Each number is 128 + 32 x the weight over its row's rms, rounded and kept within 0 to 255. Layers, rows and columns count from 0. Numbers have three digits each. The size before them is the row's rms in percent of the matrix's.

# q: layer 6 attention query, 384x192, rms 0.134, rows 358-383, columns 128-191
# k: layer 6 attention key, 384x192, rms 0.133, rows 358-383, columns 128-191
# v: layer 6 attention value, 384x192, rms 0.13, rows 352-383, columns 128-191
# o: layer 6 attention output (transposed), 384x192, rms 0.128, rows 352-383, columns 128-191
# up: layer 6 MLP up, 768x192, rms 0.11, rows 0-41, columns 128-191
# down: layer 6 MLP down (transposed), 768x192, rms 0.108, rows 0-41, columns 128-191
q358 098:088093110072141148192122115049156106142118124144152077137104135136114129131142145111151132149192159127112164084150071121081114171129118135125132135104081140134082120146107135114084159169089227
k358 099:084124092132088128185102158109129123138102128147129101131086133176144111113143138060172098136172114144111177115184094122042139147127090172117131131119094127072095129167124134150133132101106165
q359 077:069088106042118137190102109024118137164130121166143086131100152147163104126169181139099117140150173161107176091155102136087128185163150133175107118129134165120052171158127147118127109138163146
k359 086:137098066089096076147111156110117165157060164131104099129047127122089108106165124063068119137177195168122151109150058151104156117145101161136085101151158145106133139155117088158114153146139136
q360 104:135151094085111116207069107054131174172094133124114077164113116150098124114145128102121125167073154186145086084162056132134112161169161181196137096140109149150126132136152145185126105132128199
k360 108:108110140176098132102092144067128165157100164097056162151072130116104123117151103106115065088144161116122086104125103098150097133151112206160134090109166194134174146121119180098106125100108175
q361 095:116132028169111112155139119130092188158138106135115050102212170176127121135137134113082141136050117111108090143131097091111105081156121077094122148110120143160121091153146141148123147162119106
k361 099:194126179179122162074102124162103097065148163124140146107151063128164134150110072143124171107153102030158126071116162119181125136150132104102147121142115137167186129122127125100181124127168073
q362 107:084137114057155129142065049048187079149116134144086122109114158172193127103110146136134127140122120146129197108151127114130149130142205140167138056153085112106071162133099152139092106172152123
k362 097:127171174131165163117135127099135151201120081104063169078143151147169145113092111158182133111134111118139103146116142090142099096090154129174132109153128158147092100121099131132130111122173136
q363 120:185146112211104129149134153176033149155166117086090133179110140140121115156195114103127193135150115110125110103155072156116106149087085170109116156128166098143138128094112103102120116108120147
k363 089:124069103106096103137104163082130168126070182155105080118060150093064128136188131069084179119147141193151159115207055118139143133157084167140092090177147154135155153124070148151160136121160127
q364 097:186144112155117149141152176168121096143156131148131155194182147124136117162144177135141156117142145087180069094103169168121113146142111148103137176084171046151118161143161163159121096182126148
k364 077:120097095045114091134104186106125193187067192156126092151097134105079130161174136093109123136148186197162125106153074142184144093129106167141091164122193098127137159125094161151129140154151177
q365 098:108071129108132105194133114066135132165147118131112121121100175162145108143154170131122126099162133169096184090191070178063147146108118175130096082188114114120045144111126117128136097158129164
k365 097:111115110130133105188120126121103153190073120112091144111084159159112144144137151097113207095152133172119157109187110168084070132140141173151089076164167116099081150161123143118127123124172159
q366 101:119155135153113077120133130164053222143140115115132148084100091107115118123070065138124094156101144147120110166142075126129173080062139147149114116141136148163164107073086118086132154104170151
k366 100:100166121175118167173095129171122166089165141138120107094164140081106155124089117127114137120107153119109204127131131103103151142156089158148101105116175175179128136099155155000122082141130104
q367 092:129131138126125095113086120189072158128179125121167187144087070090149142124100134113117109151121109139205135147121116164131192078064083133145114141085140147139190108110085153105122133142204117
k367 108:096150118127146138176128094144108176189164147139142140108091116113118159132098136159140171131090111155147156136048100109113102125165144157192077153155164079171157172125126159077113096191110117
q368 094:090131111133168135110138141157176127131133145126190071144124102089178101128171136162124156109097099172136175145129138140115180120139086098149106200131165121112116092166171135088162134105136108
k368 098:118136117172126130148122125178156086093208103142191181126145124108134100130105167136198178166165117141160195062109114115110148147144130109116157148150136072133103143146150141087124094121122093
q369 084:183128134186110136112134163170159143080126111106116203085149127133062166137072107086160111121100161102173079178098185139207120090151142148151138111071096130177222127106120131148145137143111171
k369 085:077182191106164175154150137142164123082141117099121173083166127142105184138099135139144101131076129098105134123080171119174149100116126143142134134109140142159128108107142154104126132117103148
q370 097:152124137154144121117107150233093107132165116053131146119076086107127123134154089077110192094082064149126114136110075131141183084085100135081132148123135140156121152098076117080136134126152104
k370 111:155173194183138115100139123129113107083140134102125221110112124133143111131103132176138195118095101099129048149112125082147119100112085109095138123147122122115156112078176120117164143084093070
q371 087:133172129169140095167115118222073156145143099098115146106111103142122108118080127087115141148089105142132098142148092179131134080043100113064151160116134094149150136058062114125092119117141140
k371 091:100169163131119136176135092118094117166131135103148147103121163108138162144138162180131168134099064076129137117057170141077100186163099172139131059127115074165144143130164130091128145139061113
q372 103:086146130155080110110134158176131067077105137105085075118150162163081123117134110056133166133108126112156094117100123097117097162109129093108172147083140126138150122133081128127142157145108188
k372 089:068150151118091092093148138102154086114096110131135099104111096141124071129176131112187109096093071106122081151085140127102092139097087155093156140176096115114142097107129126151143130126127201
q373 090:126159160150118126070125104177205108080139135130151086130137068104141132128113127144134214126135121122119088133086184040163121118154128085167099143096089174124124104148163106100151126127137075
k373 109:132121162133128168071089101137135086058217103148150142151227115124167143137120160127185119146143112092155134154140154097133121128131096095117183107085081193095125122110165134138173111111152110
q374 088:083134110122174136142105124117080116167144144137165079114165161077178105110077177138093118132118125157071171121171051174114111135152108029104119169123108105116075176096128152171060146107137151
k374 114:118101087077090085148130119129074120152098197156147118124106127107155141131144130121169103136192133093151178146141120160065088162146114140140112074142044099128127130158146136160128159145126147
q375 084:105111132074116140129122143024171144122144143128183114134152115131155132136127184131154157112139182166125127124118225093114130142231177129148099105100094169120101118176186155101177087160147163
k375 084:102093076051064112118110109165146177118149095165104118122137116160116114122136137106113139184132155173150156136157126130117124104158158159127151096115104156100094179153114107173114094146160150
q376 106:161138119119160176149113095128093130118067148149132102155172145128084107132102134094089077189093159098149102141095134107113107154126093125100163098082099110161128193141135171147070082216157155
k376 106:123154159111184165084106123053113195228064223150122128170148157136123141129107111104131040106115063158165091131144120129140140131066114139134132103117090134103144091069126126115114123128125111
q377 095:086120133174134129094169166126192116084163161143110105112169132127118101132113127143110146088141090142103133132134194130133176116121127106081087114160154154097133107153234146088168144092140083
k377 096:186074133134125118147124068159168079108161143170110169135213123145134081145124147153143154098163102156162176110158149168135107101095125080097173086134085141144110160104138097111104137098161131
q378 110:114166144127115098162109127131082159195169129112121148138082144135115151123152100090074150130093108183071158131157024146080122110076149111125149147160100144127137137084069084099102094113102057
k378 117:197115126191143109107119168157130121079131124128089107160081160089108124117160080099051170129136150107078180142189111120104139106141099075111144093130143173152190156121120107136133154161119060
q379 089:149132149186173196137178145220153106115089144111157150080146128166080125140094101130122133063122077108160110183103148137178122131147074129155107149077157101136183137121156093130124158105087124
k379 098:089188221135212187139137119120171080125114154109212196051151108115107116144094128139183147069142070111140119107079137121154150136118154127124123145108108121114114031088186148063099114103116113
q380 096:152090147145142187103102126073094109161166090088168170081114153147156067128100140147175101121175143115094152110133114135189081120139098118118089134111109103071067137126135170122085099149165145
k380 092:176082128109137156107133093093087107127135114135139169082092137181139096135123095145133064154149152116162114140104115163151094135123161175073087102112066137099105132111115182192116174209132130
q381 102:084139111111134147100148119175155107094083140104150054111162127134153144130134136157152163111133091098154136142079160065147124150171096112144119162107155111140155114147101058142163189086105124
k381 104:050137157110135116109142089114152118116139099109216104077145090116139126131124143155197158137100099094147096154065118074108137142163160132156140174138119096106135045152143133101149085108092148
q382 089:132168086123133080145088133171046138141135106122125101126123115104133122114111134105120115205059142137131112136159067152081117113052160118091179162116111112136146167075053128147076122146166138
k382 094:142146096114081121153134137144086161159087166120096082152076179105143153119161127143117105131078111083123154164121131126051150150141101181162161083132125108152163163148128139124122153116075111
q383 093:150151115158117082110070130164106146104135078105099134122133083093079131115155096132164099165113159112130081137140121141128165092056172131128131146108137170157183079108062101070125077131150106
k383 107:186181106202112131134093167190117128103139103133077115131177123127130143127100128125143103147112157094090156101123124114152154088069121116119145127100147171170140126120122110114139126127125077
v352 073:139123097135121095105088145159132214070076133154160098147120191135172137116119150080126102085067160160119153142118097122139131168117134150161094112145110130097134202126059135153157152155168221
o352 077:129152149117100092110195104184131120173138154061104096132125117139054107122179100118131174140109082148093117133152107151125145156103132087092131073134113104145104125070085109112078136132122111
v353 074:087129129093147124165120060112103138123119165130163136081145099109140088134131171145086079142153126198104158087083113184110144134188106068089137172073114102167104180143103125137097126112168138
o353 072:040137175151118182063211134140074120159094133097130096109102144088086180094159131136129090037123105176139126132123133064128092134116137100128106141133154141117143114131135053060151154096151095
v354 072:104096180121139148089156160128069099180132122090125133142091091116121107137143074143113087106112097176093119148095123172113141137171085088136123108115090143128126157139107135151131185092125098
o354 073:090109140117077139111216189117169149123100136111177130106136139155121119198116114167138110118197165167112063120074149139068115132162129122191078174124114121179089109153146131152113150105084071
v355 074:101114186114145087189160124191089072161159109051100153153099145130109160135135167159078151151076124167093138133116133123078115113151151145095129071141109103103103150178146160151093136108107063
o355 074:118125130126129160089138108050148090090087149129118178127072190109153105189191172148151060102205142146106115109150198124143174120163127134165102131143171098087114100114125092145136121063129109
v356 065:097136146168120148167185120140105125196165126109125125164107101147125110129146087165144123107078065137046095129108126118085137112147105120120130149145176075184070121182128137184071124164102114
o356 064:084113143122132196087074053078195080100125151123157113133144123111139169202138154164117079100130159169136172104116152125141139124122156094168112170120150123133100154127142079055105140133189098
v357 067:158107130085112125117155183143107111154112109083147128087114128113115156137065108123113166147136141110124088118118123158122089129131158113121112103117083179089132113104181116113155108096124130
o357 066:177155097154106132096169200139105188117112130188121180124091113183170103127100124099114179159144151101159072124148161120107158070127093204150085110093138128094181086120155163123168112121081111
v358 075:179126106197142095051197097138167143134130102119058143037073082074133143129128094162183122159147167077100116140134115050124102113104153103095140140171133102073157081111130138159178146149132097
o358 071:153129119116131190162088134054188158164088136165076131126117142161171122124058137178063082151157147075167109149174098131164147169097137136136140072103160175167130142160138162158117072136151175
v359 075:161102105083119093166140132157141135084122146143125137027148110148132098140108160136123126159120154128108128123139150178158091149181139132107133083111057104101159139112136147103098125154127185
o359 069:138121126143135145081178200193070180122096148138111113155095122090223079127091086132110170119118157166161123122129142097071107105134054149122075126097112111113195133120159117116183112115106099
v360 071:092093136164102156093153100128125098129183130101102124130138128136153174125117164122131146132120115111092126154106146089066087117156139201129145069111116124158081116140107171173125100131079156
o360 067:128175121120145137107123076082151148099102152153102183129095154141045145218119180145128092122187150158089096149155097109129140132159219104182097101109119106128163135108114108152100141107147141
v361 072:134135125128116078111172186119145160172145126080114152138063151146102142135158140162087093102107071188089118116088162171136133100138150119101120171094148075110138149124162137077143154075114062
o361 073:067124136079143156083131149074171098173101131108081099090146109116210095097110128185086111085132172094118193120152172106132125139167082113105124097124174129113124117130187134132100134107143135
v362 063:094103160099135158141100137100077117165179057093180135106127091094089211126086140145085113202163117148131101139124124158146076095116159153119119118114130073112159127117148154116169090089122107
o362 066:150201110115161133118116113086128144108041118110125139123115183146125114083141125115134117117162099144166120141121159080129178154171157136130122090147114140120085075135148101155152127092138160
v363 072:152132101090098077129076104102205179062099174157117110119095191171130100109152130121141161060080124113170191145128114146126144128128138181175082107151153148100129128135048157120107110153156158
o363 086:155122135152115077143122059168158115161160161064112116163144114104088131087125098129117130144101081106096146144122100160165137104091127108106148081124130137160155151048096139130058144144112122
v364 077:068093119114138192137151154099114115128114122153140111152130162129132099136132160121141104107125095157126091104149148155069106133140123158149127095125162067223082161136124140189093145150084194
o364 067:096120137085114135092111111133133144092158111147156078100165059095130142216160179144116118138140071197115119123084133150111108168133156123149131184118091083147102200139117080111137154136178108
v365 075:121098107078149152118052137088108136083118153134170098116145133143138129124128125133157141129166148153191152094122077148169142160137067147175134086125106185110145149110093141057169111111143178
o365 074:124168116185089064128200175194072125143126142112123157144129118139047134144161100055132179162132104145098083140128094146096129109097167151135103131127093127155184095103082121132158154123056101
v366 076:100143179126110125166204132150106077130105157062103151209136117122097112133086118146127112086108103127108069164080165100095128103151164091146093205115153137152111110169132147112106162110091102
o366 083:079133108083121144108080118067153165140124112153131107118133097128175150160096158143092084110130130130124141155117095120098146100119084129139111132123165121101125146104169153101100095129138069
v367 088:196126099161128123111122098137184132052086167191121116151137139086051164122143148106137113144178138086174117116133085074134153162107103131157165137157108148133109120096132156144139130156157131
o367 060:142130145134113109185099139175116116142130130115092145123109076148109129159150160073091147131120124102105118147155073140155106096147189103135146081111120133147174203104065106132162132116124161
v368 062:110184097144114106111099150162118116099194097126159105070130061106197160128103164109118122106122156114069113213161122046137105125118171101145142142136151148135117118137083084117137101096141132
o368 058:163138124120167171159166124116118133118112090095129171149149217183093100009138106076157116138091124100182118118155131127105154139137128083152138115138147141133100119130173157156117132147168130
v369 071:097095111158152149146164076095127117186171115119139150093099148145159101128119160129140134183137105114157136008113104122083112134116111113079138139123120072104125116123134151118131076154115153
o369 065:124131131126156147106096104134109101083136147111123164148140116144096145217157144186096128117170184139115135144138166109180149164095131136109197075135120141156151090187143068096167133080129143
v370 089:149136138167156112165158098145083127153141100137070157162091163165169141137104162140125143098072112060127109103131128132162151187130139163107127092168169097107110137155096146175104170169099187
o370 055:116100121165149132137092084144161119069134120108122124144106173121131071255124129178138106123157126179110111079122158095117145162088145110139200109151091119121139162123065098132111128091132071
v371 085:110145150123132170130226171142091098207133098098142159170100123132133146133106095136084114150105099147070113129091161135058108143147145101081174155087127060138124114099213144163046154105052068
o371 109:119117107076124145088119139051144118098130134124138110126133138145155112133113175205120121135150153127152159107118179078146133148181127148163105178133169122113097113195180121121135129162168138
v372 074:126153087137141079098169157137151137037131119102110119096111108063026174125130149152082100199158201120118110155134121120092137105128140084154139152136137175116182093117190117101161148131130051
o372 067:156174128123146188119129123046134104201105096144127150118060178129130088042140101073122114092110118063136147142146139135130148109194056149070080093156171138095144071139169165187198189109161150
v373 074:116121151155112162154081114105121129185066122107160131182147172162120161126094074148107152156110068138185139085164139168172120124055120163113118111141137108134153084141152123063155104097123131
o373 061:122135125091101075114085126191151122152113111083106139132180118110168167207096107148173191184159109152127169141084167150191143134115129136139149162105096130107146102126111129096117104134113096
v374 068:152157081116120111156157102130106153179099188139088146209128178131095119114119106084149150160132084073139142108158156116108133144112138181117128154124110090144079123143134128139130107163088113
o374 063:119140116071099118154082070143143144120144133119130074165127073119161158248102110135151159102165182165126166163159172153173135130106118135116137085077129084130118167116056139119064123126172130
v375 073:094127156134112164146219131090111111138098142104086151162085152168118122124142092154124121102095086113121077156089183161089112106145134160137127180107153090129159099147144167160084176140081097
o375 091:098131117069119142094057081070188133150137134134138084119157089094171142143110186218100081135132116150131186101107136110121121136152124121157116176124159130123100157120168114110088093143145118
v376 081:124168125192128157131120115152137073189155097086124115157116070134139142132115099138153154118081078079068086145160140065137129142129135156105161145162160102181080074165091111145105060171115155
o376 062:145078151124134175138060038108172110037163138177183147127177134151123125205073123167158107151124159097181165073113106139148159130101151086175126156109143138126092150158165135082146127169212119
v377 066:130176136140120123121124124117152180209150108162164132147177114108167127123120113099143160108113126135130155152128124131172100104107131066119109165115118144129161138081121115156179110071178097
o377 056:173121117134160134218136142096107128152163117086125128148134173167117143000153084113154144119134165095190089160167142130146136139095089101114175107173142163153102081167172135107099122140130147
v378 070:185134109142117063103097157107149185051090110128115125124160171132098102130103176092145112063101154138130099134161160102162135122128168173147133094105144135158150115124123128103136113106123193
o378 073:142108131106155097145116134170111155134160107152116104138093114096130127046101086085126170126080068083101174160166106126094119116120103104050111080157130135078149149081076176130093125138153157
v379 071:116078103092205119189142101154112103084143121143133124097147146124108059132130198151098129140108173143110123102135101092105106152158148106141150093144077114174123137114102112129086099125102150
o379 072:142129092153115125126153110098029143129126143148152138170074199073111110138212129086149141102121064177149120186159105137115123140078150145110113124152132104108156124137083093114150159111182111
v380 074:113121193124116218101139148140087142188184107105140150164154094077124152122145128103135122137147102129116111199125146128123098159145113150158152155129124127164125116099147143152115107079083092
o380 079:151137111090133117203108090028150111114145117173167148112145124148132104141104145120121106142168142088150082107120094123115163121142166112089101161125104138148124133160131126194115127152182191
v381 086:116107142176162196111152134171153081174142090126153134123145050045139157131134136163110126181181119139136107098139102149108138144138080065093143184142102160144114134101157089151142153099166072
o381 101:135106183140132159145193162114127119111137112140164173086157151177154116129134137131155131121181177133149070106084134129134121138132111117165121113125089134155125127220174127145198156140114124
v382 078:126099073121140128156120173123125105093095127157156075137174143115157090118136202120157124141123108124127099136121115099102107143099167052202132195082164106150131150122134122141118126193127104
o382 075:109148149113146157155128115114081142170145120119143122134138089096174156051185152053090133127124120151091193181163087175096133085086114177060144153164146125136106151122203088090094100144138160
v383 086:139090116100146145106092053065111124112173151149127157153151142180166119132087122111121144143185146069128130145143123142177139140156100138174164074070119133126119096097133166124108129169081199
o383 080:148189121127112055116136174213099103061138126082080095147135132136049125156134138136140087141082119150089124121076115099077100162167168150154164171137096127184119129162105156161127128135098159
up0 095:140136164069206136072134095059119132133052091129126134119105137144188152103114074184119067126100129077114109132077123155121125105096144171169135123107142104121135090062118168143113156127152102
down0 091:108151121171071183148085111149102134109150126119208136143120167108131192148149141110162146127142161150099202139116107090122137090189083086148109077141150130076158153160182109115090090095141110
up1 104:187123198026114136108104063085137112115127161119104116143149199159123166103063112132197116153171171187171070122118136096093094082086113178140162112126128081124099141090120123070091098164140101
down1 100:143118158121069155065132054112115154123156075164137145137108152092108206126131127097168117051088202130148110146121111067149154197164158122142129095167144113122138145147111104058176106145103145
up2 094:153081110090138106154134069143185089154125160137107161155123133126113128102156137174088100126128126110180142112136118137114186087106119158187105091118085097106094102123152104159084128121088112
down2 098:174132123151123143136154096125160159152123109117202143115146207155131095200144057127178150170166102169137104109150203148112116142084131104121133134090102166110106141119097145111165159122108127
up3 109:094113117124151137119108126110118158092141203128055133134124148165095079095160108157100108089194134218159158123107190129111161145070180170090137092120131084182137094113084111102038117152161129
down3 114:141115127151115164135093102200180144120137092170153146101107077143098106104151094119146099057074126142090106096099119102183147125131106156150063130124161154120096139108128199123111176145151155
up4 107:166124127117124107122098155084139075181113135126112140129140108092094159117094100176100091118102110178119151129119135079097118113144168099171116107197107118175154089072136101111124239085099178
down4 106:128148103145138221177090056157099111160118163195167118152141136105191174146106150100127118092101130153062175146161135161140192103144150105157163150142127141113151119110117147135151117116046129
up5 049:124120164101121072099114041070136107157104162146093160176135085135137077036156156152163081109101177111168123137095105118151122084100196111147142093094109130148070159062124140118119165121074148
down5 035:163161124146160175121093104144191101159142124077103129144155121162132127133111140165046074176154099100117173076101121109080046200127098112112084129150107084132122121195171102122153135119150048
up6 112:055200192111175148149116111056187141176131118137076191117107130129145131081076150149146111131161211150147129102167124108118151101136127171196195165122163122080171123080110154153056121125118119
down6 121:164097161133119089190182127111125102144105085140084136149168133106125135085132146158127116113039119111180171158097067129131101087134137067112164171125141121120128139138168105099143140102173101
up7 041:105088155102131091091113088088154092147087168086083117171123134142113071090133106172127087115148211101153102133105150095168062066091172169111172107131115105132163127075142124117113159123105123
down7 031:094167149113074144114087197182140158113131134062141158087124121113108105170132094116143126124156119121109100129174131162144097176182087136116084126095141164179091175163105111141139129074137155
up8 101:103170131152199149112065130126121131089089120084063117076146162152118158107079092120166095149127151124141133125098115124118096166125143141108119135100132161114139117101092091106095155137115139
down8 104:106113102133164137167099161114180094114139075105117074154082082077147130122173156090143096174170135143192132103132124176107125093138095150097078211112096047197101147077117152157106130159121141
up9 110:127143127113131137174106121101102077109154166106114138107121130153150078096101180168205162126148104143123090133098109165138175091179120115126184116152162191150151117109154102089108170093210102
down9 110:151108179163140126122103116076069178078119131141110145119145105139220089161170216083179163101068171162146122164103100073208147098113104116104125156174096103068107162095114141119108076101128192
up10 109:093118146130137128111119116108175095166124136091092188144103053106106114102096096105098094077122165121183048134139176140145154035149078130120153084087093172170193059112107131167140133184105123
down10 106:062113147173216103162143135170109120091195106104131108103117120085138137124076114086073111067111087067168117085149068103139130086134125168113132180107145178168122130177081135125182090111103074
up11 060:114149170061137134133107097089215144186141139121092148155141141125159115063103114189127123074206130172105127137086141172151066106174115146148173113092141167124101122062154141119116124078131052
down11 056:107109149162123125121195144151132133163112177120177101184095149103107150063151139121109143126144134181133148130079159185117156150139170140068109189113194152125100098113107086183164148128168134
up12 092:141158145085101128113071116101161134107120092152083122116074129179109132111115131133165055111123138185124183077094137117143055142145136136122165060118048177188141107134076062083145068189099090
down12 092:158136150124157097113089142178141119115121157106175108111135112147068154130097095101137161085090100123110139129124123147177097133093131072167174180065145152108141134126132092146131175125118048
up13 110:145152118046145101174042112092118128118126118081112130192106113154144061109118101113102155133117105111171154167062148067140151067084157113179096143127154115185151045143104095084134117133151061
down13 112:113103107137160177143166142099062118102157130148129104115098151126093157158128144136125154176108097136104186100149086046148126078098101119183102180155154065176082121110138137156121110127081111
up14 109:168123137131151097107096059096173161169154113103109104136118070099171125115142102133161136084105144130176071118118208123145094133124133198169097032090124081119125112117165093124157121113133106
down14 105:139119117096141085123124138155071076152107165118087115106091107138083091255106156133111206091147116089124153122171107144083130159169128143141110139066110127095126176128148210130094121158152204
up15 121:167174136125084093133128105128184159089120096120129111135058158152157099101161156153153106074151173123178067171132089101181136152192125115124126129160122120107139059130098081107092167142123105
down15 119:125109123133138151160072126114144144065135050123134019109118134089120169137137141121160165120196231125090150190158108136110090097138127122060118150119137132186163141055155140178157137109179166
up16 092:087101095127141056144123137152170165147151125134115155164103150129150103098137096251101134124105165095105127134109145103134073162144142146201110084071122121142120161103145138096127155113084093
down16 096:166151178136114146166133077129157157100153089096207110139118124111096147099148102098122168148116130094104122119151108137136177143123177102124116185115176089142180128133120162161130176094139120
up17 045:127144170076115044133082105122151165118109170171095178156090107167130092056103075139188080089119176108093131116137145093145065098144150192193135058094083163153100128065137092104135131112108150
down17 035:087110112172109098126100095102144104096191124126087104129113097103153160134145163103122124087101181144185141124160092128091101146142102143181082126115148157104172115106137078125072148178195144
up18 042:164138193104129059060126086082136124137115153114062104127090123094150076065118109156141102099157184175136130112128125132127075082129144125137177093125113111149159106107132085072139170080091107
down18 032:072140106093162068118136111157116171140178150189116098105148079103144168128120163185087181146171168121161079164148171127149181115150132106108111097147119090150111150085119097098121210116083183
up19 088:145075178092091110123089136135135111159151157091118099103105101115072141115135077081135135086163134176096174129109147130178103104109124161106111096154141131198111120077113146115142182153134132
down19 082:188125129156125113174109117097145091117086091116109116131148078141154122174123174133085152132146133125079090082077065127079086162137115129085133121115153147104130161177164148095150163176095130
up20 112:143101138086100081081068117039118152115099148080126079160138068102113144086131138151118113150103139111200082114097102135157142132114130106161083110150150139102155084123096107113117157130147160
down20 115:198159077064088133136078182115107158192142077151143118141091155152181125141090159129141184117179144109105100110108076135156135093170059098146097113165185149087156170096111084103189121140065150
up21 094:114152166123167115150065056123183122110090177142096120097143140099081125106080154160105123083111170117144089132157148132105139128106104183125106142165131114130143123095148109184160145167122110
down21 092:166127145152165060164105203148116161139085119133104155093149116181123118179104155097134147100081136126089148136184116166144126171097079165134132104130147139142128129143102106100114057170095100
up22 036:166178124115175066127074082114176130130116167076062108123116144185167138000039097135166107100161146147112093123113153076122097115158142127196151108093110113130132078125081096119099120120073083
down22 034:140070125106107098139149155131112071094118177100121143199120147060104157104177196143136163169127094067107085106138110147083185114117120165133090171144116131135114163090179109130123168191186157
up23 111:149123183063129127153120083091132097143124179141154135140150109137090177117069117113079134124098168188160149130129142080132143117036182119106124102133122177113159111153124130121090143143089161
down23 107:102133123155096069148105119124125095107094118098150154037131074121073163141118147099125193146120135198177104178220125109118064119132158124128123134180133099072133151153131169149087117133129147
up24 103:151170130148084081072085105091111121166133176156100103114145155142115105110144121185158153057122163127160112090084089117141087081115171122128140137148119112138157073120118125134145139117148093
down24 106:119155106105218169110171076076132155153165126106090108117142097139185139255187144099125124115125131096107128098160095106147132093177096140114121100127162117116081069141112163146143122138174201
up25 104:180081131124160126120084075132135091193135161100081108145105164171136066109157133112122150116116163174179109118128089141131146134099165128093149085159130163176158071138073175109115151131165140
down25 103:094089101109177165112115178138135078117143133124119151168120121131157138213130155108132139120140185165115127136123153078123160192139117140094108124101103192100115144197132142062121206097127137
up26 105:126114149136125125154091114085139144124136178171107104152106121147161113094100204154135150076167106151099137069113129124126114111174149091142053152110183178168165150153161146114101109104153152
down26 116:116102090162105136166138113180168133132130149132094149138129123093203161116143115178111136210093152135102092184170135061134176205166094160149124145106113178066175125109097138105167155118082145
up27 098:091141162105084088141086093112174156127133151102112094114088151185113143108083097123141077092121196163138119107086099142119104122184145103105136085138178065134139142164058144149103109085162211
down27 105:168113071096155157138086123095129158145156020198090123116127114085163154197140115133112118131127136075158177131132147094069167149124112142134143123153179165086086112152132127134135139160113125
up28 083:165167135095154142131125143132119145154125139113145054090112131164166142111119086173100116116086130119156105203121144140084152129102099161072098134116145203133111194147145122127135134100093111
down28 086:191111148103158137119145167149136135079149152120152124067148128186113137053098170123102120180130105143126065219115159151137163153149044124115081164142146158126121198172182089106117161104089136
up29 093:159124114101127084123144104153122091125115164113110153147120130143113141105188085087116164102152121141200075129107133129103167113104129142143164113083117135152144069143141089121094147131147089
down29 096:054087151140086143192112075148118184101112127130113150175101148092151149108072130158125085081111114133112143130131151147122118075104099078111145167074100141103133123117158126202106182169170086
up30 110:091167110162153100132137186123148054164119148096081137129058130146052120087128076142185120103122115082125068149105076110143157113107148127128128147143120123093126048166133100077069169104124108
down30 113:089190151065146073139125113091203076145192149188136082098085139138131137138128103070166145125093153117131148172165098133130131110103156211175145122155134132174147165121128144144136118116133149
up31 099:120099168117120129094152100111104100096093185123125107112085100132152153093089104127146127100077132142152136143141142154121144047132174128148125128125131182075164069128131128177136102119134078
down31 096:119092163130143091107129141181089162078190187149126097111157138102140158117114187170119125114041172187151155132121071165125042117131135157192152162072165165167092142153088125177131154091135110
up32 114:110161138132202124131112096090117135118065133104145151108106090102126056105140180149183154140115122133130174149104136151140139108120110136109147095104092067109153139161109092153079126109118100
down32 112:141122188089141175055133184118138115076112174171158097175147108125112135065152114071104223099130092079149143152130114130103140109088085092084196180124115099120152102112139107091158119128146039
up33 103:126104119113184076039100051072130138161082141101111133080132138166123123108159125152130122133099105105095178124080111151076123103116145167138125110126161186142118101092091098164075148111113118
down33 103:059180182134106065168095112077137154123070178160219130151078137154130133088160148070149176129165141118132152107127131149073126149183137127121106168128138171149098091145106113128113126125107148
up34 117:160160127150060130125159142142154140146104099143117110185117188155139139095135142129118130099183167130144123143111099069098055141146090121140107134138137096107120135091074130174149140111110092
down34 112:068140150163131169142121188095153103136101145168100110118086152099112145096135156166139116171083099161128123131126084109164157137036158104145066175127179125121161152134117146148129127144138101
up35 102:163166069120119133129078110120129061134117191121080128151075134133070141110129107151155130097083111153125140110111171159164095128160162189110094113102093062172143090111117136129094133133148182
down35 106:113115126147130130110174185172110140111165127139119140114128161096083169075166189190173163155109128095126140112162134118097209149145175061160081153081129083145131198095114111109170108142107108
up36 048:148158145099129128086102116065195108118110138131119137133070121176115133066117143143193073102129168138144123143114151128101076087127138143175125110122108122156149125072117106137066142096100155
down36 044:177174134157152111142079163144174084077132093123170153119129155160128115104154075175162077157107161141102139125149130157093189067108169141098140180142136130148199058096107115145150149158119116
up37 043:129133159105180093112133073103168134173090176127062184167112086147115105071129101154156095133143197113168086137086156119181077103119155170158152119131100126183162140131052129116131146084115178
down37 036:029119105116121146140110105040061187103152153097106117107187126116123113110130051098111134163091100138143089066085141080121119147120140099147060114117126147008149107083099149174127110098084206
up38 109:132179134125181104068125069135130122111161141131055138114068173106149195098132158186111149098132136133133147121136140125100123135097100147130194036143031153094161080110115099168092090124111123
down38 102:160152124121094096186095139118111061124137082122098100164183158129128136134140151136116104186141106092125069074162144126157192133111137079166120150198137143126098117158129179138145141130138180
up39 098:135111185156133150167116143150174114176132112110121104154111125113163138071102072192181128127145136116135177083090104138113135139102154167140156133118079138107095108116123097075040107122162177
down39 107:145063108151138101145130158137091104099152097099189036138057106161100138106141061156137118188146153096138165107086133138116168133109170135130080190129148113083074067129145108147117082088167130
up40 089:106138109142132121101060124120146142129155148110099135112154129177153109098160133129156110124088140159104107121118173096126115086201092099132170132084086161139127139118170163176067152073177109
down40 086:138059093106081172139130156179134178192163172156145148133107157110181180097113144065169175127141161184159162178172049137173153112155093139137142128150118115092129168093135179082126106098145126
up41 095:138101137137193186136144131124132167151143148091131137136126145125162144100058104097142108121161081107124132082086184129183107057116149134124140097066061136161117159129108125067140102120082146
down41 094:129094124138132255117089144166138190101109080086130119111070068121160159022097106168080135105134102122111145138127130084142173161116043163100145146184130162108141127171123085118126154132121167